Weights of a small transformer language model.
Architecture: RMSNorm before each block, rotary positions, no biases in attention or MLP.
Each number is 128 + 24 x the weight over the matrix's rms, rounded and kept within 0 to 255. Layers, rows and columns count from 0. Numbers have three digits each.

# layer 11 attention query, 128x128, rms 0.0623, rows 111-127, columns 0-127
182137170145093139108132059120120132116095144174122156150143112170150146134105085126148141179129144140152118130122144149132132101122160152151100121110168106143159117084123159096128124164089106146114121098090113168153162179145147144121145124157128101114142152137089066093149143103154094135160093126085160135115183151139125137142101124135162161137067151150128138121135108129139073091120
125127082125101120137102154165105138133138101150162102101128116125098137135136136138119126112146128143106137121125132138114135156134137105117146126082112146118094128121090134158120099077147168140137145131144115132119117106132116135127112159105112148119116141143122123136132093101126104107138140118131116115123122138119140153113133134128107117133150158123129139135124126125133160132104
107140129127155105132114127120174108128108143105105155138146115144139114114110137115099128131096148134111126129121123113123130116111117114126125108157151114155136116142166124128128142133151134113129147113118149102161162120112149116111121141137141112142118155116129144120123120147103128144074127125124123103133147150132119134144121133125122137120149110131136117133137121147097120126136
113136089134147129131117132115151150126140139120127141112152121151154119116120127110092112120127150152102128104141110161123138089125143126116139100178127149124151143129150118159164139105139165123103136150153154091131128082092109124129124126133119111132116131169155134108098146156097120145154163109120127122090117141128114116121103135122142151111131107107134098141112130124111121116138
166159095109097139109147113166116151142180145118125098125153128135138171152154156123105136134142140104143137134102100132145146099114116129175193114119113150137150168087106128126148071136131110097134126122138128106113135146148143118143147149132164119130125134144093117122140150132137126117155139121111149144143146107106124128100119091117098154144120117132147150121170163154132116139125
112143118135146105098146136125146148109129103120131126097115122146132133098116137115121126102103116133135137122148123131130118130129128107121123089162116131138147137115114155149144118116115149126138167142127161111132120100110119095097132114108113119108138140141104152117096141153078111147084150117113094131091137121111124143140118133112102076104147126124121126155126115104123144145127
125129129124118100132120114135108133149147125111124102153142131142114119166120144125121152126138147147150118086133086127105113102115131150140123120103144143098137117139120124118122110126129115117111105100125133129110147130112132116127113160139138178187122095143125142136153123086172131093138119121121115120173133108158118123130152133131138138160106117116127157123145161131102128162128
150148131121108132117170111101117129102128146145088187110095083133149144075103104130139122129111144109130124161116163124135137144142095100138118113096150133176166131099102184081099142156084118090132141160123127122153134134123127153099132107143128097115128107146104105118119132142118111149103107159117143161109156158134146104147095146146105121111113145152141099182094109129145126112154
079119120124120128135129154123139145127130128118122106125166140144140151136150142098116127124138147084122120087117105140112116139128106164113123120132122149153120156107105118140115135133152141148129126151183091130105113112148130165107087143106136127158109129091145159134114147161118122088091153108172141119154096131098141150139131105110103148127158143108174149153179187121103117146125
115132156136118143154141112134094138119130127100156087140139166150137148144148114116135115128171151157133109121119096105116119127097142137136110151107135157110117114124108124099105122123117105114125140111113139129140102126139127132124122120134169139123140163113170147115157099095183117128157128082102097130127104134109134116138164141129132121140089137147085115114155154142144125145147
131102124103149108146117105119113100104134162130085154105109149122105145100132130129121137131135128128138099144113189105130121138162101125171139129146137135124108141100107145104092124158150158120158107144095177143136121091159159148118153116116144118134144142139114142133095136157109095130082108130165158088088174191148129128150113167148121144100100122123128101188116087105108102133075
129142140113117135114130106125141132104127127121117143121099146122134117140134109131131124099128131131148101137103131126117148149107127133131128124132135113106099118136105129123088140130105115131126107145121146128164108119127141118133145137144152130128160109096133125118109130128128103138139102149145137120123111160126127105134113151152129134114129118137120126145128117136132117126143
129105143159140150114092161099170126145126141107155091125118146108122157135127150122154106100123107133139121129126153126126102144115157134099113110188106148111127153148148095116128131129137114128154165151146141122148094110108126142144106116131130129154151120124155137153136157152111155097148170138149138148134131137129088123146145122151087094131128172083151135133134167102109120183114
128119141122124168160135095075124158125093098083160146112108173132138163128126126100137127115134160175143107125129113150152172103107124123119138123146119107125154116116136141099147142110116163130112123134117125149118148122155127163140117120124160128078085154111121099143137117155124106131135115103132121161149110122138138162108110095158118098142132121143124150129143136155116092130172
103079139146142168125127132123109137133104101118114108164093169150122097118154117116143118077137143087168123122152130112130144123097159142093137149132107099123121134151123086123117142128104098152136135119146113123129107127142122119164123137144138131148128154089161111142153166106106159133129152139131145154140106133119105184141103137122130126144123136141141143107145166111099116157144
112117149155158134131111156133137153130111143134110076154106142110104102118152110122131115124104138134151130115138106127173098165137177124091099137118139132107125101132171109109097124125121140169144108148150162160122123112093108135112124120114074135147136097123192135138141142128098168120100168086121137140109133107121117123152147137125135102148129116110161155137127140105136160122120
121130107072149141131132122116110135146084113104190157117117135118131121128143167132138154126092144154120124095151095117121134115103130158135158176138123148104144136152107122135147121132153142120125115099127106133080133130150168147164088088124160185062118145108112128155111095120149157160139119099127119085090097131098133132082124136155097124147151124115139137097094098200125124111190
# layer 11 attention key, 128x128, rms 0.0625, rows 111-127, columns 0-127
143138133130119105110113164173082162152147118158133083148135138119101144184158099113156138098158120121116107127136146112113109143116172132118131144133096156099052160120112125199131063077201124143145086092121132099112093089124131145123102131114130197104114123139132145148111094129160163112158105109165139106169081156113141118096174084083133125118170154118147128138145127157118165138095
158136165146088144143177099118104125103112143141094151130141143127158083120113110110155128111099123123131169146123140121132101140117131134133121122168131097119153112141108125088155172143101080111148159110097153179141138158125142112112156102121132151160120100126151106114151122123166152139137105126157153115091151126148139103159099171163142103137100145111104086160117130131160105108143
147117161125171106122162158134130102135121135118100129107119107123118158110155141110105140103117112114142116126096118121121131152131132166148127134160147117100123143145122126139140118141156133142150096118120144131123108098115109147134140099121120109120153115124110128126139135133135141137140130153113147094133098158107115104097112096127098139118124146134099139108140120133134151183138
149111148105110125118121125156142123152126147097148110142149127146134166163116163129138142115134136108120102130113145139143090112167096134154126167113116129078101146104121119161111114120115129131123121103144114145108121128135130113169123130138161123136128088117132146148176128135155170114126131100138124137109103132107080131127128107128109141150148133114121154106147133106103120146101
128099135128096128120123153115120136157120128130127107166116131074104146140130124105155132110130124154140123137155125102163104126146125104105127140137108140093140130170160108168135106099113152147145122105153136107140110090120109129129105111134138123149099120127128145192131131130109149168124120115165146145133114121123115129136159111131134157134137157119116117129132139132109170134146
125101137139134099142120111127129122124120130127138154147115105171137107120124140142119138125113142133132149152126126113111145113148091134136147156111136124124127092102134123137080166161091157136127119105149099120100156151133114171175132126176116084113147102071143116149159104106151133101142124111123127146129144099160129147113117115129130118155112140116109113094123150118113134098109
141113134117097138102161136134131115118138119144137121102152128080145151114156105128133150110169155115140131091127116139172142131099132095135155160092109132152095147155142143126111129083173119125106133148134110126133067106170145143122125121079147123130104142098122128173109087180088165153115107124148145101142140128102133131094129156120123141137155144157122095145131089137128141201109
108128142151146122157101107110142147120145150110126137126128102171102107140130150121121125133124111119139135153142108132154153115151129143098120123142169127132155122104145136101142143142076108150096131128129137121147168143088124138079167135163104105126156159150148124113147167133119111093139125149092126122126138138161109138135111115108123090127100127148117161167138155125140133118114
138113138127100157136112121122145113119120122119118119118138164107116139124144123120147129127161128098106107164113123115105128138123148127112136131130112129089145113133119119135123120133128152113114145139165137140127129120147102122118140134122148146144104132134160162132130077107125158133174130139141107120140112115130138113110126114147136132148129131134116109123160136132142149165116
142099109089106107139123134155115133134147129123168111079133117096111173109163118151125100068130118099097126121128139121099123146116113171150153178127081125150109173167152106166128087111171158109117106099127156127102090078165141119158074147067123166121120081133141187154103146129086155136093133153158128100139095107097079116109143072129112146121161122130183149102146112155087166136142
121149112147135126139135112142129132104146134165123138148133124135138103138162122109121107089122139139136122111134121105170124103139164146125096117094116160113121146128094112145159117134148098115109110113113117142101158146118096130111135117130119154099158099118143101146150150106153135093121130143096120136110129140101158113150139123144109115120144114128164164135106129135159114151115
124198127230138190194114057064175127071118175150086222118116086228189112059059101080089087188080099186128192192156096172240185112170171076104040028182197091188168073027172170107226192172045117156082170166115154150182255248048153075019186071200041089089185166153092023061108220122128069161155138134046124213054220148198188126182099189169164066104003071151171091163053071094145071029181
128181132146115155143101112103123124131128159151116104120163124154127129120137187109103134124135140125132141124093125146138160144153109084158117102093147106150154114161122163148087128157119135118081136136129126111134174123121127131112138142180138098099100132144163069087125136100127082109098130128093120083157156149140101100140117128122208125116099111146151116100110112132135124118126
131158149144137097102117156124122099113150160114135115126126142103132151179114100126141140119191107095125096154106139135127111141112137172154116159107138158122129133093105103134124116146135131129167147150125121124102102117120118130136152130119143136122130116095110165140109136166111143119097140131101127098156123137083175137137164113100124165126127137130139104160165123097120134128112
136126124169154186130110079155155132144142121142132145095144145173148120117124131148099120163148129107104107113104143147083122111091141128154101127132148156143138122139140131118107109126160127152123124108102131156105111130115140139115120141162137116133136126146143135107127117109157093126138120145120147126139123127152133115129128132138126165129130127125147071139111121107128144140154
085109146131097128095149070155101114141125109120134148105157163171131122136142152160100123122139153131106147114093136134064149126126121139131162104136157130149132130128136116113114123152131138086126133132128115122134098143163122192184104148128137101146113145121110098102126076119130072098122148168145135118153139144146112146108123134186110148133128097141151096103129113142141120123128
146165146153117117087147129110113104105135103103149115114098130128136091147074079108138127123142119140126188139107168122145136147133121115147128154123106114133153122113158136101151152120128109164144140138107125157143150133123154080151167151138106120135144164124128137112109179116118158125136115150157133149098120121127163122142084150114092109115117144123070132143126135120162136088125
# layer 11 attention value, 128x128, rms 0.0606, rows 96-127, columns 0-127
148100102149097126133084114155094147143142179154122086169177069158060144094139071154173166150128122129159111132130133136142145113101147112117123163154109142106133103139159136125107091123132159169156135140134170095137085135093166086155137165121123074145150122141137087127130149090095132142088113098116167110127118155123121155130148129108137132105161138121089137106136103116105137137154
144130151102136141122108138152134105142147163132082131128145148152140137127105151115131114118132142116103093152107150138169105113093104155155157142104149141129099132181104157087163118148155120103127131138111180148124133152145169118090120111117151111099125143116131116118124117139086122148123145142117115104129137138131156102131113124137151132117092121099128166124117115117128136130119
148115135097165159121141122102098130155107144119118102166169080131133154100123145150150104112128171134117155084133130107110149151152103104147117128141150091160137136105126117139108130111116130100128091107196041138115107113142141159164129120138120091079130137128119132144149113172081118121108128183090177131093114094120085134103122125129166119146129076136158160144165168114135143140145
165129130146141113090147118127145116126130076171102098122097156126124113153123165123113111136111099164116089137109105086142167142154107096129122150069127140105130145148140137109131150103146129100076129115152108118069158112104106146160103151159080118103164112097160135121136086177166129126121132193101114132116108107125112140121137077106148122138109121195129131102121118078147156136089
120135158141132129147142112110107142061110105102105113155101140154140094138151096131105110157127136144153121132091104145149151097123104131110108156139137089092157130090146088132127143169125121137097133121167127136128111150150104118139157089126147153140104105157115112105128147096182121137113180098157102122132145138124131145153127123133105117095113104106129168140093160137135093132147
113105143131099121127188154127131140105135083146116122134137158117133123159149094159124123108145073114201113134166100160144140142102188163131156146121096110139139125156148109104120121138098122117148147140106171130145133104116100063109092084124147122122123137132109144122119127122162137138104137103171121158118116125149126110155130107119132115119107081122123130079110116116127110160144
149098108141131085121107137139121148101170170140137119092160092138120134092119099150195135173141060116126133136115169151122130163109090099159158166145133119135077129138118149139109114137141119147135094143109172124169101123126130087111167115117121081140148118121129116152103119170078114100088088107119136119096139163122140106098123133095127149119143148120091121143111133157093138117118
101128123114135126111151164118096140154116129131088134154129111140111120124121138141104110118076143122119137141113128143115103125122105146125141100147144173134149119150169131129160089103118163114112132136144136070113129156097102141114112142141083163105132112196135143121130119113154142140059123084143104122172113129130141134117144136138141149138104096115172116130108156117146167104117
133151139099127126113176144111110128137047153127108098119126147152141164135150139107118112110117128118145114122138086135153150121154140154143154121092116115121160114150146175137170104110117127107191145092091101155077132107111115137138143090129123117136115154160105121106109074163124138126145131164133135147123123162121102119108145075126157135120133097204120163122186102103167132140135
116107125167139126171148108113092130136138141150124112141140122113140091164151150127123104153088148140101114121122146141121144105099116098124122148079141148149126102117133106097142130118136165141121153123185094112120126129097139162118104162149094150149131138127162140129150097132135117128114088122118115097142117109123139156134143127132129113143141122151129134157107180089124124079034
138129157079095150084148119125103116143073128179107110143132108135115160146139137141104138093105126139161102120106129159107128096129167145148108112144182109145177149134115179160179113137121166116157136101102135120113102138147182153110136110164174115150106140135109118124139100126122120167133123137141177144144159147160129118100113072121166134118104104137112133141141123103129132108158
118113086138113170158141135118142134136166151149128120197162132143133158122129184170113100124114153153169154095111161135087100138143115130115156093154126098104154117168146101171118125187149105093140157164152131103126132141126197113105126118157125114157097131112121105096174113148143104110140118109145103137139145132166112170147092143106153105131110081110116116149119107077105121132149
150110134121126117105125146152178108076123147110190142131077105152119107123127099146151182128128127128140165108108156121136113150122142153150088158106111121123161135086172111139093133132141122142121091130075135197121139145148098106159143154138132117115128127137138135161107130087129113130133108149135143136087119145111078125139127094161097103111093138107129131120089111147088115133160
128127112129165110137126137131145154119129092106125130134100141132149106142138123114123096128154093119084117126114064132134170104153099107117139112102140161132099112104127111166113125091149150164122129140132072141123140148126087185123116127142105082136133136133119150120112121126107077097147111125127094110107119079095127134136137091098132133092156175152136110131143147142167105140114
117132094128156152144085125123065145111160112125160117159127139115100125145103182136146117115144137130107120078149142101143157114140096126127111117096124164122095115135119128146111141074115126127109140153142144101111098132128119152133111193151108131113130114123116126137151112099119129133152117158121136146135113147129112166108127154076105105157153129122112130133124114134113148152111
144153127105130114168160118166164126152136136098139137117103096120136128114089165130119133118090104103167126129145156111124078138138072134127100124175124179120127149131114118113136126117134111110140130122104165146126140139104165127091123113137122160146102112153133140119126146161123123152134071151151137114128107120130139116120111139109107117136105176106123111131092120139078126140163
116131163094081133124196130088146154137127120119071138153106171165151094154165112098093128167097190108148153097138106152122094072096179123111118100151120122080139123148098143145153132126155169153144133145109119139119126124150120141131137109096135126105131131194109114099112129163140127131127147134161169125135118155144130155124108160130139126115127119124175105109148112111140111148133
132132067132111101107136141170101149135131128132139100138139173115152089158118107168116121138123070113135111134161130145111171130120149111094138129127103150109083095110158123117130136095134162142122119125119138118130110114142122130149119146124106135150152134114157155154138112165161129144108133142135109137158124147115122157141123117131120122120174154165133072131156114089155138103083
128130108120147131160105100125126117148102149094161129111107159100092122128120101126138127155142131117114114159108149121176114138123136112130152098124133159107117139127115164150111113116123113151130122134099133179104165128098084108156139090105102166108146107127143132123097147129116122102126129136151084138135110107106133123116117128137108119138108124166127156135116110139139160139160
144145166111163174071131127158159131118127143103118113141088098130159130130121097118157121091142117143173153107123120096124134120146115167129129142093104076157118135143149134155102151152132079081154120112124087162151115118168100172110158115122156159123114127101114139127138143160178115135146098134095102157129131123146091117114108104141141100141118111107120141130079097120155105136172
135098116118163168157160115124079120094104123118099122143086161145094132126122145162189130161133107159102122134122101145112146119117147080137171138134137162111074136104193166168128113094114110117132108160086134139094102110108096132129145117142153114139181090181144142154126131114140132105131102114137140150094112147123153146147147147101152139095123124160080140115127095153154137145117
172119131141114102074101116156126115125124125122149123141114077128140114141101071114131096106162108112146133151130126117132148153151136113140154144075117117160124135088154100120126137130130118113137169130129141152128123127163102137172155096117156084127164123094105137141129132126125140111100114170110118125132112161091093116142125078123125106066144154170092130122146126095098094102105
127151075161108095132129156174113131163148132152172110119127088117111099115158145154129134133097120128118135122163129122163174127150135131106146160124111179178128131105110161105135095113140182125111096129122132101094147145131124121126105156105084133079094108123140132154119109118136128142077102133134132144174107112114087164097145100146108123136142125127162114128078119137141147113107
119146129134111152181122093099122119172136126174166125183131126136152170147132081121116148130131171111145140089152089092149151093120141105140128111123162129173083137057152136145160148097136129125147150151155091136145142148113099149133154119122127134108099166100113146119148157094065106141152123105151118142131122137090085157100142127150117149086128201137160122083128135116126092118171
145120153124107159096200144166161141151142130107122126145083098146146148138133142158151120095105163134198119166132126124124126126149130137113136158112096113160131137121158134183144149158132122114171123135089116145138143106152100149155156056133136111125104124094122114123093133128167160099130087135159167117091119155132122111123147083126110126135116147154109154139118112129123092151138
114144140150123145122100170130177151100173102148146115146140127117122158073143189150151136115124159111170172083132147128088121102163102100128093152135112116133144152137145101116135132162103103109150121120137110094122143130127142165152141113150140177083113160122116162140136116097103092162145153135146085130111153109118107134128117130134140121153104164062126140130097131109164086139153
114142128125132126081132179129095128077083111148148102145144104153128124149141087144123132112141133137168126139150091141107156127110143136113158113098117112133144129131156141121135088114108148070162103113138115111103121122170090091135154133108130108158151156123103122127111128107147155102100124108104119133114146124116112097119165084121130116145145119136137123107124141119126127144131
108104138130169091146134117115157100154135151094136156125117164118109120116105081115167070124110105127130138155122134117120117100128139141125135109107137148128084100139118113126129140154125082136130134085118089150127148122114095125113123100106122126168149105096140114103186090124180107057153184149127132127104118060087140119151140156125133115149089134091136121113147138134108178126065
125144135129125132122145149174113124107119108140150140177123128162115076168139142186145140130106125152135120123153122136126118144095117130111118138109146149120098107103129132087147138119148174135140142147129116150122138129126125158088071145117096145138102114141116149085114146086121109153167129123160122135116134109140106151131158113128123119096124107113159167126136149111125113130155
097097118136128142136091109140127126088143107126124159121138168132161135127115146111083103156132124132120123151129150095114156107116162157127089100140086145121106105102145110120121130119137163154091137111133125166130118105112100129097127168156129123147148133096117127099152130099161135111128138112142095113130126109161170134115125124133138152133129156130129083135076123097162159110119
149149123108153139144132130107127156073135119130100114128102105111146154100153152148120135099116116127158143106114126145137175109139126108130123147116146061122161132148097114172115184119141100127140121103164111191137150110155089123161165116136141085110102077133144133156169119144155124097127136152132173109077111148158134136127150132136158124138168099163115185099122093118163106132138
130136160129142116155140115118101106124102126159140148160143086102150146143103116141086146153112144103117101150114136145136105159145122139163121111121158101114155148098152158156132142146110115092159149118112149155136108141136136095117149129117148120125143118143128128098111114124121105135148103130124159123104134129105147124149118115095129145118106142106131136132168136123130104118135
# layer 11 attention output (transposed), 128x128, rms 0.0624, rows 96-127, columns 0-127
118145122135124088118111109150090163100125098112143122133154129147107095097085102144116116138123140132114131119111176143130148186093092157127103105145070171094125102100165164171084089092111126103149136124145164147162124135136164139098104141113145107129138125143150143120135156094136133150114148118165137138146122147124134105166131153163116074117158141134115122165118133137099107112128
140122128122136137103125129110142097135155148140107140104137110099130135086145101134120097135128089138093083149116170136154103135116125118142105148131151130160120149138113174096140118159190136120137145124095164115151144157141141119091133132111120132119155117124144155109090146128105105158122120143136149104156119104146160134119094147120133129109118116126102143165152103156148142113153
183095127120145139153130142154121155131099134175101119207116110149100156155142108146141105113119139117116129119196133075104167144117123097099135132141177124142157099103127149121112143131133141141091145114173099132140107106135145132162112110166118112118099126122167115130147131177091145148136075119135158122121146106128085125149108104147109107114156128102135104141159164153100148113150
135112142152147146173146157134119115147151152166135104157113130128126107146171149155141107102088101164106136118116139104133202137189172092104145107123144163139101165164092139109135114114152123140094154117138127096141074123104131092154132142159086101088163132074117119119149101117124143133106137154078079131121129152118127125126105136068142111106117073114156094107101159087132157147034
144144134135097142166134148122116114138124146133180117144104131163130156139146126136097121108166162074154147136119090134100120109085137174105157147118151103099122154115161118103103156123141092127124146141133128137098135131118120136129095141142125164125167138148169105108159134113104143083180122111094124141168169134129170135107164125122111128123111123129133159086150135131136068169130
096126118131123158132144122151114124165134089125153088129169164153156135152089139159104144145144108109160128097133141163129171121122167125146160134148130138146124152153158096103087117145111130095156122145124171108106158130120118092108157137108129114130125151137147119135127126084114148091090161090155131130139142127097115117103151128109137100143090129108107136103115137055127100161115
129118150102125079117094131134124117094148136110076112100097139127135092084087093120148132126094082123138091128132170115134096209106065138140106185110124136101120122155134158170120111139117143131134115116123135137132146109145164110122160142125153121126125104146152163141122138133113084124080141125171106121131141125143154129143141128124109137107148156106111145174089134135103131103096
131120106119125160148124175134101121111103112148113141129135120118135142166150091137129138125095144145101148116186115121122109114121142136097155087166127137114082142110137163118124111111117142125096131134118138092098128151119109119098095125079116127099131149181113136109152149143166111144123155082149119113108104138133151128108131126130109152157107154125144113123106123113129127098144
098121123127145163137151152099139126158077106162124139119103131141092166117146119094099116122126107164159140124131139115077161131129157132133128088182121114139122134166132135150124107155078140129108169104109145075150170103115131070102141088144103089116127151113094085141119080148084164093095110127118133124125133107123141120111131162096102102131137114085157122108154178112108129142134
160110117145107127170150138121080164111125159157152122139143126111130120158137140147123106134133133138117125149180105153130093139135147145077143131107120145115112116097112155097136124109117152112100144134160094096156106145122136123128080140158094115133146169125151122103148104116117130105163134129085074118142118121106148119148116119127114164147130138130116096119137133134138158078095
103134140118104148138124126138086117128067126175146160144119118126136145126123127089085139113113107138142122125128149118114147122097151124126140131172157118137167163151139157139105112156116167125144142138131136084189130132146112106095130109141138111135142136135078126115142103154101161131127100144164167138130098148189139130089132148118087108109163132130126080122125105128116142150197
142118145148108166139134086135117132119143141122189110173189098183138167170154141127142118110143134117115138110120126171135120135074143147096161141117159115100129107116121172132150088169155148123134137084154147130135132137137139112132100114118157103162116155123116164156119144102141099164184144118143101104152128154155118114125085098100162138163124139121149126160207120165095105114151
151155139130128094094140119158125126119156115106126113092119090161157114110120102139149117106101160111166146156098177105112153157138114118167091161097085079137123148155173084124139096118157142159132127135124148170126159114122149141130164137145105128118136114133130111148115151122127155117133103171158156124114114144132095106130161098152144102129124127121176135123113106150118107161136
152104144111162108152157155162127148086098100131112184145105109144114114105129158115150103132119123127132141092135096124112142108141139149113130153135112158157104133152096095166084128138065099187122136092120081165119066155120134088146084124150078110109134135136116133126113061124132105118114125125100128133153117102101162145126140111126091172114167105141143138092131130106171123157069
160126129092140114134127160141120130084132107101156122134165121125100106165140129130158137137123112154119172084129136153161152119138074125139106112096097120108124119091125142168146136103108111129132138138120129151130086105128148142123089119159119118125103110081137132122108140141155097137131113130128110130123109120119125124177091151110145107153127111104116096117120086169150143082115
124140128103151111131114148104142126127112127133139130097120125075141138145134133127148125115092111132169109152137147130120064148159098103112097173107147124141113095107107117135166125117170153116154120141100141153118123127135154124093146088092152166117100120121085130144131155106133094144119143143160135114111088157140086128118115112123140155123083132140132120145106114119134146138163
122127111134144142130158154125158125160088095121152125118126148132140132128159109107118101153104173087137090092140115125085106103123162166089120096160151161117154131155102101135079153175089156131105097112120124097137161101146129136121084153100116118132118132154108091119140118123123162130171129096153140120130108115125169189097121178126135140156131135125183092141143127107122103170159
121103088144161108149145155152106163141109128109140112124136152140138114133081122098124135136112103107127143114143117169119130145142136111098123113163095156108124094131164113136103122085086118145142154110132112107117085067129082110135127134141111119148141106111103147135112101113130124169098153142129075138163124104111178105161143128135145142137135114124096105116099144089127112124066
111142131130136131118134137082154125138149100108093135090084130097122146098118148143139106159117105141178127124076182123152149143158126114141137101125115132147100149115116129125160108121109117153108144108087111166078154117113124108122141101088097147119116093103119143140089150128131124108125129138133151140096117110100138104126146139106134120149128103120159139181133102134131124140113
133105122128129173098114119167162109146130135137151109148099075181159163115145138127141119112146108126144158165084089129125167116084107133127098135088138081164139125157163088116099145122180149108127111119126120146139124111135153104155156132149134116139118121103136130119124144146117129136155099072082138119135111139108070134104116130113155097142105106106115117101161149140131110160157
120109125103154129161118168119135102086102095115097112106126129134121154127134124137129123162121114133133135099080160139107148188163112138133122097127115134139128123136179122149141108105069102096122117098108144113093075111136179115134148084143130113143111132129148101107120135111154134095131093137170145126101116115124169117156145163122127127111143079114165122171085104133171084125069
135120132150127117084113120172108132157160136111180124112089089129105101092050094086133112143126101108133167145122106111114177149151127143123157166144102126167128125147148122078106144125131108128134149111125159141143094141157113114121160128165150116139115134124099165151159096137099150140100116150103110120123170118086132111128124111108106088073168126126132158096133127109121113132096
137139117137141099118154159166131192119130087126103118148134154121119135102135150121129132142093116131156128159200146136164138160141096090095156124119074170127076135121108122150142067087110189161131122169144125127112115091149109134109110142134109111094115129138107131127151154132138159140057152125110124123161105126128123152123116136154115081165125141118118121096097116146106182143122
183086100153129096093123116095131144127119104128141137159095105130120142137102110126098183166134155123163121095124138122143162117133106150166120098157096137164128101112094127131122108106093118113133102118155083145148145153127124134133108140148125154129086192142080164112109151139120159131126097127120115143168120119070109157139084087165077142135131092132149107122196138154143133142159
104083115157153140089147163148153116139095127142167103115108105163129171079112116107156114108105139117191115161144131143067168125149126156084155166141114114150141136152143128123128115161155175098162113126143151144154154110140127080149154081140135112123130154101145132151125139116127176085117098093117159103119118157120094152116130134139103106139131117140130131139133141110129082165152
149123133141114160143115107133117149127141167148133099168171106179121156164137154148129149119150173141158149127143115174123125116106091120161095154102147103106144125149106115105140084151133118133161151139141142151115130148127143156142089123156141176111129153116156172138113144148130111167151116097116111120142118140125092094125116122192146122116081128109114123099138117146151129145156
085139121131114155104129155148117143099133126139115118121109119172109109141119130130062145140111146116138152129151103130086161117125116135135125117135121131161139148171179128154091116108098113126140133114131152086126131118110085095117165133144110115137122152146140135119141143111097166100082119072135163158130168088101129119158156140109145111153167139110138132087112145127105105148123
124123135107151131142164102107121087149170153062136126115117104151159137119077150097167111133146131113066130148127110130121110096119159112150118130103157134139100112130114143125162142119128115115119118095119103126115114170109121118152112105085103134145142126116183112121126104113178101121130144148086174140077147117066127082132087108110136149142094118141128133149143165131139121094095
150135108097153102116163152132098164145122113133167152140132132153142143146137133175125158146147124121131127122171143158105114132138138125099121146119104131156083141136146130153130117123158166149142153156158110134153124141106142129126125120130103133129116157130128133088081127093111144125151125112177128121148142107117138144139106145137141137143110107138164117097126126113135111124127
111128129129134108164132103109156131111163146122166138126126130138188112164101169130114134113125125148099163159099122118113153099103142132148118099135082142104129145109135139118153148131114102159110115116111110105102095105134096115137104182114116127153146127129132134129128154094153120148169141137082125104158117122141150122148129122115142172136111123132134139110111115109155116099112
105126124127123143183153135156127110142089138141151110143120124175124178125134152163126157079135128133149096133113161141109185108102126161122139150108161128133174119126138124137072159139116114166104144123125144155156119094145157150159140138182137093114160118089136096179165135137127116092140087120070157096129166124087140158126136136113113110150138090098144109122159156117102095175115
145146157138120110111119121128106105118126134154131126079130098096137152151133098131107137130142128133135123129141176126125095128119159139154127134137148121137147143123139146110127139126139113097145140118122119126158114125107121113100150150111164137133124174146109104150156089158099124115132117146143156136100141135127138140116113108074120124097154124138162139144148136123119132133150
# layer 11 MLP gate, 320x128, rms 0.0691, rows 0-3, columns 0-127
152137096094126120115138147138132127125127091095147159167149119159129141146135137142106184135129169066117087135125111115107147116111123125137116158109140100129170134145121101140146113172135131107126106104153105169135183135137110137111110087121113074163104108167139116125101110121159116106154094151099104130115145097150130158149126114081140148172100109171159142148143121115150103123119
108127123140135156120109153132159108129115106107085133149139100137123133118131176169092126120133139102111109067092133113146162138161125146131160120114094105103116147148179118140102118134127161089118148150144115143119087116156141116139138128180143155147146131125131146147165110106169118123110127105092107090140143124148193129145144126112127127163100090156157171121150180126155138132154
095133109113109075110128153160134179079139132104133130092091115083142158142135128130122130136161108126136117159126133153165159126111107128137149118149155114116145132113108092165165122133113139124149108097121160142106124131168111125107098144138095121134087111149128122133131118170155142121130135144125137066115099165135130112152113129117138097116139135115150103112180077135096143127140
119111124124138088087081163126095095132141118082130100110113145114086143191131130085153125109142142125132089158108122143134113132129097146169130084101130140126138122095145113156137123136141178104131109136132091172110114069123129136143093108138137135171137140159093117115136112118163160113190133134114115123168094158163136111148127147115113180142081134179144138067136165151110152126125
# layer 11 MLP up, 320x128, rms 0.07, rows 0-3, columns 0-127
134134132115152060142103145129127129154132151147171181089155115130117092129135149143152094125111127109149131149132109138119156141131126150123090109131144159120111126160124133141200133131090147094157112115116111153100114070139165138088136102145143126183100106123096134124201127115136113123118170169121119131144128151140108124163137107111125101096137135107085129115161117124090147149150
148151125117146115163147143149114148140125090126152120160138138168117104117122155144114121131121123076123101139148125124090123167148190149127156140101151124184098134085141136108128111132144126141107149107111110155086149102138102112164143129138093111103123070163169130162130104145193127129113115138152131130117128140135139163150132153127127153177104090105158132170130113110126151109132
119110122129151105095141166161133126132123108097093121137148107163138128151149171134117160114129080163132148095113109132112096123148101113128153110097088155099132133130107161129132108097111138103137121151146143104141093127150133094057137135151151121103144113121113128115101141139092136151125105101111131128136138133098151109134158122085107120132137145126168161085112117161096129119140
113134156190131085118137117102084098140116163128133152139110172104110118122138183093137132166088145127168092126148107153173153121125122163155102059085171120120133127116128100154145140158121153149134109110134134121131143078110155074124124134151064137123118128179103106107133132141186121139200087125133133108118151162173117133124105161134129140112077121142140112094102144146119125117165
# layer 11 MLP down (transposed), 320x128, rms 0.0549, rows 0-2, columns 0-127
107117091122143128080120149161167145102100150116089159132150112149127102145090077111155114152113134127118143142174080163115151116095110103071132169130146167114117091125127120102122119123135108108158143143114149075149131129116141171118138114126152174143140121177148118130151129097133131155142141110110120099133132116154127115140129098105141162076150167154058147127117172082152137163128
174146113135108141089160153152162073152119105113099164069087134078138106147074148133112100103165099119093119162103111163164173134118118093126152141134182102170141139118149128157165122094111174135114122120127173125138125111155120134110121123110094134153109125123117124122124106152061138126117132127112104125100124164115143119149161101134133145131107102121132143110156129126128179107162
144181160137135117139129153125094108120108184121141104122122109122124117144125120121121152123154145116123108156138108132130142137122100121133120141159120102129151075151112112112153185110117157179097136124168143127115112132130104118127114146121099125125093133146164133128089114128127152108157100137149110155090124169160106108138129134155140140077166135073104106150134092120112111147129